config = dict(
    intermediate_size=768,
    norm_place='pre',
    decay_shape='pow',
)
Each number is 128 + 24 x the weight over the matrix's rms, rounded and kept within 0 to 255. Layers, rows and columns count from 0. Numbers have three digits each.

# down: layer 2 MLP down (transposed), 768x192, rms 0.0652, rows 411-510, columns 64-127
# up: layer 2 MLP up, 768x192, rms 0.0652, rows 412-511, columns 64-127
down411:144137117111105135135188122114151119135132119135151156140123118149162118133105150108183124113153103115144131146118119108146129119107122138130101147120147108091135128101130133117123134156144133
up412:162083111165140153114165104120141118105129141060121111095144131113104146140148103140146126149087148099157132087153086154141103116137152115092131161150120149120161121139155124146163125118146166
down412:142116145088158114109131140125140146105099126174120179186123120130143143142125164112088113120177123101104128136130177076141157124122130158136113100119107138119159100153117116071111145153102145
up413:105127100141070129149144136181122147131131108129125129119122106113085118102127152113129139096089140130091122152113099136146118134121120169129147153102104144178119137188105140108128165165130157
down413:109132176129155145136122131103139107144131111123103167143108150153171139159090100153091152127130141111168115101137104124135139116117142112125133118154146119118128129086141086125146112083115127
up414:120134114110111122138150159117132135093101135133133147075122095108122159150095117124085127122090125105149098120148113097130117102108142120117096146094139125091137120135129133105114091123134166
down414:102113171142115119138112122133132144146115077129096100155154157150134087089135128123131176103173131116116148166127137154159101146135062142119151106143093136138147105115145098100132163119134095
up415:126135158102119098071112142093109118125109093146103144121157169131105099153162084106108106141111115122131110129131123099128133124142145111120098119108119120173111127106109130130119108126102142
down415:089152123187165111115086120095167173131154166127091155117151155110126131101148092153132108115150114131095089105138108139107142102140125123171099123117091106152139098133102149109111123157106181
up416:151121138095119165100124114147127152139117118141139107172120117138142101161117111065143096155113119136107148137132176121090120128119105161102118137132123122126145118101094115135112128103111152
down416:108105130156110134137103149119153099139113142111119107110137154120102147097129135186105161135142133123170111124135107124153148110130126098150121121133128142163128109159164145115141125123125077
up417:152094124166158167156127104168105136124123130090106131116124128180154166105101162146176108149107131124118148101145114118128115126132107144098111118127131128108085141100099144162150116090168136
down417:120158126136097109106128154108133109123134150127124156152106091108137083137143120106138118113149099140145116149142148126125112122121124113153123126120137153158138119154177139106141165118072136
up418:124092154183150183119119103111140135146089134138118129185112166120106149119100161159098143151095102142088108126133114169142150070113156082150123118122134102180137096123128149110195154181122156
down418:148147092087119119155121150131083105149129152114150162072156095127148103148124076100157143102149138113170130104112128084117129186155075144105138162192098153103148148113102102132093127112129078
up419:119142120131138133146139078149151093139130084115139119116111094158101154146164110135157135116110109128133121162120131101122156143099105119143115122128122124113080123109134093146172139147137125
down419:131114128136103115122118155104107143104179155124131152147154150107158110154078139134137131141139140107127141065130119151150123119147134127112113118150111132122181131131133152112075142108106152
up420:098109068176096144127118150166203124107150121171132120152127089148098151132097071142149144113112099115136155122128125125120164144095106159145130111167107128137123139125148108142113137115131124
down420:134144172076152108132130086123091117163118122085127142099137146148160092125157168146133103155136150157128111137131140130126081124160155094105108139113125125103133108120078159097158122152110136
up421:133175136068069088130097127089112144131094147135127118116133131083161087113090136111120116121163098157087109134135088145157133090138104105150118107164171123110142128144127117168119102169099145
down421:137098116188166169131173136147149118139154107119127141119138113153133168126156146132118134127084153102138125134146151109125103158119138143113117115119082123138156086102118128097146157100139095
up422:122142154176119142147121118111120112091113155133096137132125149129104102177101133120143096125124188156117127152156100106156165058119126134086078105123113135123079118124105132135124139118119114
down422:108147102157106117077177140138115070180142149094161120114103161177142116125105123073105165096129091124181147150160126115140112115139094144135151132101147106158165149134139121109160102153140122
up423:109089137156136140177115167083115171100109165125122126164147132122200119109131115115132115099123136140132068116100159124109143134123144122163156122151135077099099160129174132144103110126078129
down423:131100131102101154113137145113133142129113090109126179121134126108080125163113142156114128124112123168095166145122127075186143085136188115075165153091094128174144158094114150133111126130156098
up424:126127174143112151129098132116102120141139156121130156133100158136116121109125114108127155112110118115114101078152121095157116115157154105097119146138102114114135141090124144158136176154141148
down424:129127090103137140157203128109144161130111114138126097124135095147152126138111155148135107112122103136136156168112111132109097130108105168127131113110133142135100126118111125151149090100141101
up425:130094123132105123101125132088137145073158094123141132083111065171113151095120154137112130166120115073110114139160150130099116126141172135128092121134142090104062107101142100101145151128109149
down425:131068114110099127117159145145107113187117162151133135159151151111141144135120143130106146145137132137115141144123139108118137184121119129150159090122145178162174148109112133116140121132149127
up426:104150155133137100150130152106139101100168109119102171138124136151134103137145130148104114134127139093088111164138109100103151109148101165103136146157146137148119112150126132113103120193148159
down426:142121134120132181120112117140116136124130156160155119134155097138102142143136124131137153165111090160131148110120129153149124123108149127154157119108120103096154169097138133117141143062120145
up427:131136147184121157106126118149127171122134121152125126145152140116143111125160142133111151142126134119139150129116099122111116148138131128128115116099123146105147140129151134136144154119125140
down427:136151115091142107136130128138095097129142111118146122125090125131101107119079117095159114124129130127151088133137133126126144140119128136161125146150103144142071098109102127146134110133119102
up428:123175126138152120091141107138136148120116116193119105168111140141138137129081140158128113134089117168147114133131149136141112132118096122106132135137143124138139156197108126134121135131109126
down428:134084135111130107161103134130123102168174125114124087137132137131133115125184129135120135124168073110134142145154126102141118113120146127175127110118088139091085126083145134108162101132146128
up429:123147115140106134134107126099128120138169151104103098121190128154100166095147120164176158119139148138113132138152104126126140103133121139103167077097154126134098122149149127126168113124111121
down429:119132117127168118165115167144123119109125102139101124125096112109106096151117138107117091140127131102135138123089122136109154158153153081072134147142123099106148118133108158135119157097093134
up430:188138098113136134123125107115159073080168124148129119126120122145128119120111152151139145151170117093155152127130144132155083157089176098115097114069141120094111134149134148121128151103138071
down430:111090121138142124098099137160102103189125144098147115154140114118135145151121130087141139118098120129123134130148104137085156121195111144148172142140141164150138136124131128122143128132144198
up431:131080125115129129145111070110110132123114138144138096132168136126104123107146114131128150159108151086097155124147132099147122118138105111136092113080123158139130087131134155153159133131095136
down431:164146159148141157107143125117147111120141128112101135101101120145143143134155146125129118087117128139115101155134136140085145151129139124122134132149116092105107163125162080094132129141128086
up432:107112141132121180179126144142074155144126161139132141121157147117127107137076106149176126140128105103132112190134131149161105146107113164119100106157109123176100145127135134143100099138093105
down432:141120117145136102084126117102192122125121091129119122135108106138142133132175166111101137113118140135137127099135116112085153124176129127146141117111147130105153132125157100098157136126156152
up433:112121154157066110128125106129133136109086165137101096124135154135169111101078143116124121125131085144124122139120135122117134131095126105123125200137175115143110120138148108142162092162115134
down433:135154129117158150121145153125136149146135112129164129158123097125105146140156105125121133122100105070108146124123123140143115117169109131101108073136084122111160121098137122102073154092143140
up434:151109143162133137136142128091140139118134117112124095115134123141112117114141172133130092121128128124116125091129137162130137124110144153139119156135137160127132143154146146110103129116131203
down434:092126136098129172129114116136087116132090143119135150125120117085121129128134091138107170142143106142140085132143127157139126180148094091083132121152104121111115112076129110132135132129141090
up435:134122163171138098163125142087102134127109114105150109127104080143122106107133162082085126158111157101150135145176144099102092107090173105153162141054126129110119197148102093109014165178109110
down435:098165070120130125116122180153149131122110141158118107119152119050176133119170116137161130135100088081107116152125128114188123092149095084138148101134190172183132128158143130153122120139151193
up436:124121126092100124124102094128147091154164115138112118143113159139129124145115123146102146168129170134095099109125083160175124091132122135137114102150113119149112134125115123169153105121115087
down436:127143151117168142137134145157122096094128136134100087130123072134101104137161132137170107131120138129115151117146147135143136116079130090141174152129145119130113112166153086108111129093091133
up437:143147104103112111119152092100084103139091124118200129184090152121117093151185120134119156114113108152144136154110128136146110162109142128159102081117121138185155109112113127135141112140161117
down437:121124185162126130133106147152163161116133148139078148108153092123132149099074129134182118124115141109134094093151129129169131093122104114103139158110123141087109133145149130110121146097120143
up438:094110133153154107145168128118117142156185130122119120131118102140137127140145119154136131180122101108138117114121137086100096110176165115113118123147135127160138150172142106110072097146150132
down438:125114096116124162133103116156141130120163121123122118084139155138159109125126102122091123130150137139108117167114142181137142164100100133139123135138109099068124107098116142155158152116148143
up439:145105126140156128114109126094126149133107116088150116142128098100106085136154163084164115190128140109111130144087174092147107106099119175149127151120136118134144132134127130154105063124092099
down439:113109138128111138130125111135138118103135119141149148132138157099089140107129114145117162109106110129152143098155124169140158134132131088103113114109145145131076083124141113148129179149108157
up440:130119124155134099139116109107181093116128121125144096135090083143138134118181135124146140115152114089123128115118080099123165138116097107088098102087133102097126099132111105151113140157131160
down440:087127115124146149152104105167086121084162165138084125159163175153108120126067134160111110122103121087139102134123163164147116164147146128145157114176114158071144181140155107165106106137100083
up441:127135075154142140144106107149147130121108134143120158146103101169137142166132111174139122107121112126145156136106119144112123164127163131134138116123149114129126094143132116112126146122133154
down441:131121157127120091165151145132145140128152109125121110130150173122139123140113122112087130130144139149160106138139142101130155127149119134155135113120094157164164163111164145156138124122103108
up442:139128148133140180109137107120126138161135136130138123130127166102120126104171164146125135154140095156105145156147185068100161121158125108138141128125126138088161093102116144134135125130094104
down442:120126140158143124149134127118108121090092105152135122111134100160130106138106068144120105113115175104176091068118096178174112115128110158115151138135130139159136126169141110076134133114162156
up443:108111089124130095084089123133139107147129110108099104128131134134137141114103144135147128105118136126143107104123143154100124139111198140103166084145171137172111157133142160148084122116094116
down443:144138131087109138162150121095167152106136127102184138161131163143156131153140170127135112139131138112109168101117115142114146075180081156163138149129092115121146129095117154137127140110147142
up444:124137151104130138139140132085113144119118154105140097115164163123130110119136129161077137105132147137096097138156128145163134114116102135113140126186116073108152138092152122142190147111124091
down444:134136106117110093110121119153094098138132114159116095128082095121136143123095124113171139157124089130128137132108113108102113155136109117134105134080132142119124106144083139092092083161143177
up445:103134156125045093116150093111145148102112091123126096125120102116125110184091103157175142125134131128080148170095081126176189107122158167129103118140164168086115136128155112118137111130118126
down445:123128114118151148129141165143136130137138152110134142109121138160155156084189162132106111114130131124145127112148146127112094119149106112137133118110084081152143124123119141136118111120142155
up446:071124110179128091118137163158131152112136162132086142110082090140134136127145119113101142079094127130115113157139164125131116114135157143113112091136179134084124118142134172113071123097130131
down446:121133076162125186111174164136135145142121131143125191139123140109098104108181117119107135117155117112120172119158144068104141074208149171172125152132171196123082138132125160129172121098142144
up447:136137120144154152119143117124099135111125095117092132098101122150082163145139115189115113112103177146134130106158122123119120107111144145143171145137137132118143144146109169102106150114143101
down447:172128128152150138099176113096128117127140122112143117133137164159098138085122174110110141154151114147203124159146124132132166099109117074131112127134099132136097109107132075171158110159134091
up448:087177133128136147137114146194153085075130112179091104138084138157094169132122103130150137124133109122104145151124155173133158121100094123087166081142116130113081132157131119130096142098149115
down448:139114172124130105127108133130109126089130104135088147117126075094110139085112153170196123131105120136119111141129120101119155121095148189141112131117126154098193092125123131096096143135142143
up449:121130141113162091126130143143131168148153125132150092110120107154144146126158152119114105169152107134115151160136131121160126116182170123108113138146127197136125128148152119075112142153145089
down449:133162089145106117135134116165143100135131132109179171149088187135132112094118108123117156136132154084150071098112084111120152164111130127126121144146159090144167102114125121137110146136120118
up450:114129123139132072130156073117117178108112087146176115140174130106149146150117103118086149137146109161092117129125134149143122145101100082108088113121133131113156151134137129174160139163106174
down450:136131143077110171146135180119123109141126170122096103134109121162081130099116165137187088112110135116162152122143119143130111132144152181149172098138114129140114110125148107055084105109099069
up451:113166124100131140158097099130069109121095080155121120097139089123153085127123123122134157134164155107126133102140101107142109140139135086099139152150126095177142146127133153152157143095158156
down451:126109092130110124117129176148163133126138148111111166133149158076131155103124145144117104154103081135125102195112129130095133114128101130143158147084093165091153124143075160125112158163126090
up452:133150129153109144094195112118088116146097178107112127153152125102126147136125106150146130107139120123128129146153151123113150146124147139124143145152081171115121121177113108147134091142105176
down452:136146122130128141130094141135150126117120087165131119150109097137125104130121134144114113168116140122112127125109136120140100137116107140120119129108163113117158157079140122115114164106130125
up453:099115097106142159089135103133128130143132100124122094126141089158140136115113087111110131121116180130116110119129124145140131130103104110115172126127145143130145135097115166142128180152108119
down453:161139166146113112161142134114124119100101142127132170131106179113116123118152193163136119147115071130124140136120126126130132121144148153124104119132115092149098125140105096125141064136160158
up454:096121133193149138149124167116137147144141117142107095107096160140111097142142087143128115141110078105090135115157128181084133124092129150174142119156130161145136158151136131157118134145118125
down454:141114099095125141096141097121122138132088138104110173153164106140148165082079124125139129150153150154141144152132122101163116166152142087121093135120130095129124112125132129104119181139132131
up455:149128118147136146107110121145139140115106102180143151112096156130146118132104136154123127103144096161118130115149133121124174069136124131130128122131144115128122119145106104125178157100143141
down455:123137136114169096153147108149147124101132137118145072103136142127119145137179123116143165146135143107099125116116140153125085152113124129146131127098098125139143142108137182104129103112073135
up456:119108120156107114168140143122110182149110133162125092125095134159139107124105135148159119105108102127121172140135125180163151150125108117141135136192109158125169167108163148147117138126112069
down456:145118115122135131121104113137183080103143119149101108161146139083119156117157117134105146119138178138137098139127123097117161108144151128120145120083133098142103111143109083134167138142135179
up457:118146170178140156148144155139141088084110153083116111140123174130108101141095154138155107144139121125120107149144082123169181166139130130111104117121165158130112123118092093107083146175164083
down457:123112106083116115124113103128129164158135103181153145090141061144129129117166094120121139143094137123144129105133162108110099109098117166127152159119094104093153130144168136144166121111100170
up458:125100079143132131110140107147137122158161144142116151105109125140137135117083122141131096128119147133146130133110144132128122112127095135159166134118136133139122154147157148134120151129160097
down458:140168123113148137159109130123145146102079105128157104124163134095118156137156128129152140111136145117133161110131116154112104115129169142121127126146122130122144102112116089113135128140109148
up459:151113127140132110130122140113084102107146123147137133108113128136157143111124120157135159142154113117134140112140134105097119141142110163132125160115117136102144126113136124110181150131163127
down459:110154141120142139134125129124163157163124123135110148141132127142124107148145118118144117097083161121139134137112129128145142125129135116116149088150138128138119118107136136147124122139112128
up460:129113126153122130122133134140131157048077071106138149127096129114101121152073138139116149097122158075138077118152130121162141117129157153123130123150135122143174149131095119118143105168107117
down460:098136135093101119131084127118114142171165165143109141101136142114142135122167141111163138119147127136145146148112149137140143118145088131105142156098100158118112108149170174107101155091157126
up461:106090120134119153149122142118153121123098122116153122139164125140138122120124138131122117103116122134141185117125134132165130114128084123116130118129076145142161153114127125132088124096107106
down461:164157137115158112120133132130128140145172116136107130103142129130142132166119088146122129156143110140142086134146112146098159123115165127153109135152150137110082118145130136124145127200117145
up462:127147119117148159131107099133128125091179107116144096098113145106108115149156146133150157127075137148114152146129124148119142152120112163144114152101105104143109120178095129113126114138091133
down462:115095132137074117128156143138123135147079134163132131147115101151141160127121128122105091119167090111145136130121145102144115104119126118079136122132144149122127116082170133156102165108145135
up463:171097127125112128112140089122129122110122144139117100119125140117113103161121104196101113113133142126131158105144139118142124166125132119126114149149125154123137125106162110108131108115090105
down463:095164102128123150166151127125144136105161133141150145131130124129114139057136104112142161136113134137144097139122088167140111140120139115128138144126144157138119144156096118150146122115158112
up464:060134156158143127127159146129160144101091123156091116154146124132083106134126151139124103126137161084127117149152094122114105129082146159126128137156110117103140087122076138132129100149111127
down464:175093135080143138105102127106105122147107141086150105080107149116158136121110092138106172153116123159135161094132154127152174112199089104101141113120142152112110150142174106134122153134100114
up465:132112125137118108138127097152133102163114116159113131131144137158107118154109151136154128145144124107108149156206136173151112133156126156091136100127102164173125115122107133137179125132131102
down465:153110119100149148146134165102105115062139158113132137149134147128125125119113086107089117098119143126126107113068123108145119122116123097130107134093129111098095105159132140157079152115156125
up466:158129141143143124154103118122106130079092150144136097101146114096143148125132149085105067118088184142122136139104102166131141131122100157141120133159130111121109137127130132130085120171042122
down466:114103125145114133125150131126142125152138103132110138161117157133125127140118101145140140124173079118125113134166149098163128152130139106103128113116128138112130113136146107137148130121186156
up467:076097131106102122151172132139164111112140109117084149154102110124117150146124098105128135105123121099140122137126132119148087132098145125094161102107143137110121176136149142119174135155160123
down467:177134139161145145122099115121061147147121121132150097101152125160136109101107137162158119129125132122137103163084134152143152092151084134124083150143134106151127094111106109128094118099095135
up468:098096124153101112108146135134110109131147147094118112132111089136102128132175112115123150098180147150122126093110099059133150124079130128136138069134117115098138147176166104145142087109157136
down468:063163090118099122176118159097159101133112132150136136053145165132146141137118149169147091112097133147126137181165171141124090115141107152110092126129144157163121171163095110121151092129122123
up469:109106108156121129106173137113131149125177125117150124118125096122111126166111145124127129125112120132136151127106152134127101149091113202135117139116120143113106130135132114108150107144133125
down469:119109110115140122160096100163106099120140140196124111125111164137120120101146129133108167140134129105132110109127101184107170139175096061157124142103100108125124123137126112131127140157102131
up470:113142145191092196120126109117099138133160187144132146137159132126124103179108097144118127166112141109147147132106168149106137143111124141169130140150108133139102141127145132101130167139155127
down470:145113137100159064144148155145131125127120089138119120125114096098119175100126165098135140121142113157122103124130095096175108119146101133127148134105117137124150141182144150129109102152080142
up471:082128154130147156135147146118129111104119146114138163110094132112130148151123104115132120122097146082138089181154154153122129107129129175120075101177121118141123090109104122085123114104115123
down471:172139108110110147085116135168140137141140113155102083163164128144110087118136147140096108138133113164101134093087115092106130161157132111153180136082142143128133169170122153170166157152116121
up472:111121164112137148154111131100129124128118145117132106095123116087134143109126109126109110081135123133143104144141100122083141145125108139141116130155128157172120118113147126129084076127117124
down472:161135099141114124131108088123099154129126121119110173153156142163155104142121131149167125139133114118113140156119133145153136125133150124153177112115148137114140141127106099161149161119129165
up473:121164142130139141111151149130119101135179109101108145127151138140111142159125132127145136169164170154129126142127122148114105136101141097139154152091121138104101136168114144130127133116094112
down473:145096125112139140130089131137133123138089152121147131141133148142151117119124137130123144107090109093125140109143120094138105129153122112123112073163128150134135147130127158122146127133145153
up474:106116135118114116158089113098107149125143110129104119117157115121114093169132132158148118116105184106153126142122120152126111137105151146126128104120116168113112152157098115113093131102110128
down474:153136155141160137112130127162124100162113147103142148131112120113174159083137108100116152153160085123097129117129120103100144135146130145123130160129120111159128110127156125140147117157140135
up475:084135134091118085100102115113068094103147096100180122155164095125128121121125154094148129155155148114115132097111134136114094136110109137119125075088165120100091094152135151137135104143102129
down475:151160115104146156127143118170134089107117174162077087122131155133127151109091102117125126096171096119107096112119104143122135159115085079131155219112066086111170139120095111158125152142152088
up476:144165125156094104154124123134101113141139144170113112138139104173125129107125124144089158100088172104138128146174106110081109154113161123127144093131114082136147168159121157133123136149097125
down476:137089148133133136109127117130138160115120123089130145117113174089142108113123112114144132132159084139087114101092139118156168114150122135133129134149159185128122114094131118112105130128152144
up477:166123141134124103123157117086107172128138120153151152117159135151107080115097149130093078139107122136108151121122138139124143143133128114126120147105117151183131108138132102139081108165106153
down477:096125121113115138109077121166117148148130099112112116163125084103161169112139114141170163114118102121151112146139118121167114149128151122102106161135169112089107149134128118085176163113117098
up478:133109154131123097136098082121075128129175123093133112109111131088155158113163119117135109101140102122136155077117118157077103156143095077086172125082126123164150159124092171147108143118114162
down478:144174155146125165129126166104153165127053144157119144135135144154131152143101125152107145156118142103147115138128113141171160127129185172156079130145107106127137112121164109112143098157118124
up479:125113152180152108168120142122173114147132123104106142132125120119102165124140146114147103155157120124119124148137153151116114143146098157143126105114125124137094133116122159092063140116119156
down479:130125108097141125149118137153103145136145133146101136090108132194150072139099131148116116121136142104151135127111120136138123111147112132129137114141138137091146139082169078161116127106143117
up480:145138123125120133120130118101080113127135085123134119138117092092159152106149127094115170127124119118103165122134146147151142122157122127162166131157156099142099156111091102144087175127095086
down480:103132077120131099144108152125176127146120122120137132107132113091165120144127123100125080154122122139170126116161108144085085135093117103124085107116111159145149113123147155105136119145127132
up481:103154066105140109100110097146159105133100120179136104152089150147115156161118142127091144141124192125118165097132117124124122095108106165086113107129128137146111100152106105184176138123069143
down481:126102148100117146124105105137150128082162155113087118119152122095129092102128114163148131138123124108110126202112119153155135121119127127138142160156088133102120155111155155093078127133164132
up482:132120138160154126139140139119175151123124153116137121162128106102125083119174103082129089153112128130180113133101123109128120158088134148164065124102159149129129128146073112124106131126126122
down482:130104140109098133103117127135111091143102109134124159090137125122123122109109110165130123145148144113103179091148119130149123130123112174096119184139090139112110129110148142127119138110147122
up483:145106155116121114097081106121107139117112126087132161154119099131123035128148103132155080154146096169144154146118117148156108123119163170131113147102174143146133150149096099131120094154084107
down483:111122110151115112150133165124123141113142105143103092137132141109153173145081146097093161097126167097137117098141126100114129119116122130126079118148070132100114104138186136129146147140180142
up484:100162097116080104147098117138135134130106139144082103132159137105134153120111123137113121128140096129156119121158161150131123114118124108098120127121130127143148102153113124099179127129141086
down484:174101159160171150118143163114119122095130102137141139120090160124122104119133144127154147119092127118087146126114109099111095150150108153143134110135133134094143128117125151157098118096118159
up485:105135126168123100100141094095132148130119084161124088128111139073150125133149113139123125145108164097129125050075158128120130155107136126156107128143159147124128160120135089140115110115109108
down485:144122118102138139133129147124113124113146167108112159124149125158118130116124149108126133143142082134122137181172090141149123141155140124097142143134113112143138122135128151140146147121120139
up486:109072141114131143106168092097138128133116133122099106116128148116098112138112083163106127170118148122155147131157098125123137125137109133102158127129122099150142129115110122126159079083114140
down486:199149177115102149133116129167112143114157129140144118135127107129123135147147092100140122130147159204106148115139117168126121104106115086108122151147108105113083052144119107146140111137120167
up487:105110167089131067091152100147133143100151118126114082117123136118144129088167126147113126118135133108150083159117099127108170175148126137072131163107056106122136129101127058125140092096144146
down487:153120122138130120102162131114094157144091176140113142134146158123131099135140126086139135129146123138125183168117130131165112104088127120104099091154149133163112106113100152143131145131157145
up488:159131113071130056097129131116085124142148168147112121113138170166160143136137099116152112110184129126136145115146138114158164073120134112092105131119114121127107078096126140133114132131111101
down488:112121117139095156148135114193164079119131126125155103132150146129083135119106125158138104147116144154124140128091133133129106119134114073113129115127079144140156139153115103136164117146147148
up489:169117110127149139134096128173175133093137098119132120108124119141138132174147154154134139137163160103162101158137146136136144131152131127101130116116085097144146144143109128115119096106143126
down489:112161153129093114122157118060115121148113138122099125144144098122104123088086086104143110124106107127085153090124136100134108122107121149139109116172138131094084074147143136109124150127151124
up490:081084138103192126157123130137086115163147139078142110096104157129069128125130096089164087125083121167157138087158146127088139147152148106175149132127144091136127102108163128111120113098195086
down490:153099176125164122174114142128131080126112137108107176095182088106098126099117143113165150162075144171171175138131171154164116157130187088159161137125080123160151066167123154165150087112125115
up491:176123111151127115140153164137166107087149195131146141101095153125109151129178092163098185122115108092119087137192111126067093119151198148111136141206177162094133091120141144079120100115129139
down491:118143132138082127073119127139120121089111104123140172110153147126134114154146146103133080058150153108139105088080096129175152132151119179121132120087126072089089128118109110150169143133114116
up492:139146103144120107143135122136111134127132090132087137100110118139116125102096119155145093085140146130144127116089126144125106141150163150118136121148114151167133134104113116144123151146132150
down492:137108144136118107122118127096130122149091154113149120156145139138155108159151107133136155135143111129096112158171150138105149096113115114148117131139145110133137140135173147093144113136118140
up493:118104117136118107092097176090162122114112161134101127126137186129130110148089130113095113112138101107145096105149137131134123113104121155092128138147145143126174097147103138115076094130116136
down493:062153133171129146173119133127124132152127157129082089129115085116138147116171103135165087143162175080150130088128167088161149158133156103116119127124105091116110161134147139098154103140105133
up494:159130136133159125163112105143106133122132091141129158097147123111113121130110137116160110133127135112098099148114140131126129121119124131108132139133134139107135122143124117131150139152117132
down494:097164094137110111137113129115128119170139175112148110123149113128173167082123129123113137127120116147162129108117148075134150153127143130095114126116131105151113110078147128107098155145133129
up495:136136106137104100134152131108171168120083147105076121089137164116133141115112112095150150097113147097130105134133086122148101189086100136132097128137125138109117088140146144099125077157061124
down495:123154141139144123142085113161097109131157115159161103181113075121135145138170117145108094152142085165110159144147165139122161074153146107129137133101132113111153159134095116156121155133141135
up496:137137137072090106156135161139122147101111126124125097116103073132146098148120163123169142113154119146106110135133136151153122115144112136161121121102119147127105134152120188127146154140106128
down496:122148143176156148125134112132155119161104118115099154119120146130145162096146087143116148116070113077143176103083136099129100105114114150096119158136127112114123125080116051138115103092140163
up497:124110104128153139114145097153126137115131147142104096144125128147106158137133119136116176128145160085091115107132110178122140116116089171168115144139133159125116073106106146116173147132127106
down497:115165137138090119128111138097129111116134085128151139153144134098148107154152143127148086111071127155155114131126138064119100145165144096102168103117137120138137159150154122129123131129115129
up498:143124121129153135101132124137156119116160171104135076150079128124090107094161123111142140178131110117142128119114070105140115181111125146120095155109139131119120130158146123146100144140108111
down498:104119152127111099115165115129099150131113107114152141133147097136133092161114172130129128106142151093134134162110131165136137092102113109092136185092131087116160108062102126106109070155138128
up499:156171107146096110105151148131159151148112134153083137095166145129120121098149077202121116139097129118143131110106112142147150081156149139052145133133095131169104127163150129101149154122118110
down499:094118145092143170128121104128090137119157128124186104128095139150111147170105168112119139110144148099136128162137122130105137151129114124198127131163128133110092132103095116159129097116158119
up500:125158129125150169155130111158133105163148134133093128173129133107137121111106103122131143126078133132108160110154150146077147098093121127137151100102149104113125105120135142153130179155117096
down500:059122138139130147129104102090136117126088162140123111077144102144081111122109185162122163098166129123105116152115137133164114167192141125148110116127131105144118142128108121129106169140114155
up501:125132062124123133165153139162124124168152117129136146117127105103117109130184110106185100120127110145114149194140168144121160164142162117131134162161156120149142124090149135143128111111113120
down501:144153157154161124113097133122150112122123149123116154169107132153144113135091132150103149159115142173113133103112124147128101101083080113133113114094091152106122139146118147113126168137153100
up502:072098116130098153098106132181141124083144105153147115162117127122129104158073098124128119099117176125131125140155154124134166155137098152101144189167122171138155111146098127106092139124130139
down502:186167151136153079177099163118073125155109131148086123139130091141132187095109159164129111158121106121109073121110096157142113132119150161172099111076103085123088128159120108133139137118111118
up503:189157130127161138120101125103045105162124110131149133084169128108106128136184106122146146136180113128175083096117153142181150139140149132127098105113122129147132101149083104135138148108116075
down503:136108192114115133139113143104154143092091090129101123132136120112139151069130144117150119162092149141098148137116099127085183117137122078097132103143138095139165132057151135116113087088099144
up504:117117136138085090164125125141155191074122139130089162127112156116112108115125106180128113128132126155126109126129123130135111120148122131149145116141127126129103112115149082132158145155127155
down504:149150118135152173109160130151143118141125106131150113129143099138179150147105121105131147106133159128119139120144130134110150158099098090110133121115131125103159152150128158105133094118125091
up505:161144135083133150160100137101111143117121086150097125084143173102158126153124109118108147088142113130129108132161127092123120108140131119122145101142138132151098128137144063107097126131073106
down505:122119107149100109137145117148122098145143162116135135171118098159110143106135154149147131143131165093118135147096135159130157121106108122117102157110108135080137164131124156129136122152159167
up506:138083138121133130074162136137144128102106127105104157109121142132101092123154122186124108129154145158154112104139115106120126141125167158100114145117148116128122127118139127155170098123152137
down506:125142151127113125175122104124130131131115131137131086128139145111110148126126121100143140137121122123137104151108119175148073136143111116151135088101121142147145150115101117122082102120097138
up507:123101112097147122163125121120110144111117125109138161132145152199158184090136134156175138089074116084136120145121113111196156153158134147120152106117101099080177146145089109145151116171148097
down507:119151142164094114138132129151100131156132131127118110158150104086107101163098123112091155157168127199112173102130123141060117156088089088136098181140140170135101126106157152109105147126131136
up508:113102169095130110118146134120089097083105118122157137137095124136127128130156141111145087144158148142137146119139121139091137134107145120133120109086102125150155104108150096125122122156096147
down508:118098082152137145128102103139153128151113128162130133114161124113105130136110125159141168091086098111118088109159145130165142152131109145114112110170153107110100112110087140103130096145165137
up509:106140118119134095108141162171097102132132110135139155125164086128107152148100130112133134112142140117135104123107130150153094107117132102106156132121129100138128106146093188140152125128162111
down509:131130157144129158151120115100134130106132101124128121105113156122169064127124104135143120134103131090114099149125102107194151155137137164111166142121109100120091084126170113118116113125097103
up510:126165154096146140138141146077150156094166151144133088157070157166148134147146107159141140166132152085118085135131148140101074110180091118119142086156125143143169125117074138125132122087152123
down510:115110112111102096105133119150148105213111143130100159102193144116113142106089162120130141120142134149183102105154105135169172121066136145150148154103166131107093107125203140128101118124130131
up511:099095097144090113148132149107133152107116128134115114146103087138143090138137068124155140138095121068131107123138173125174123101102142153085096092152106135124109166130129087166160129085198140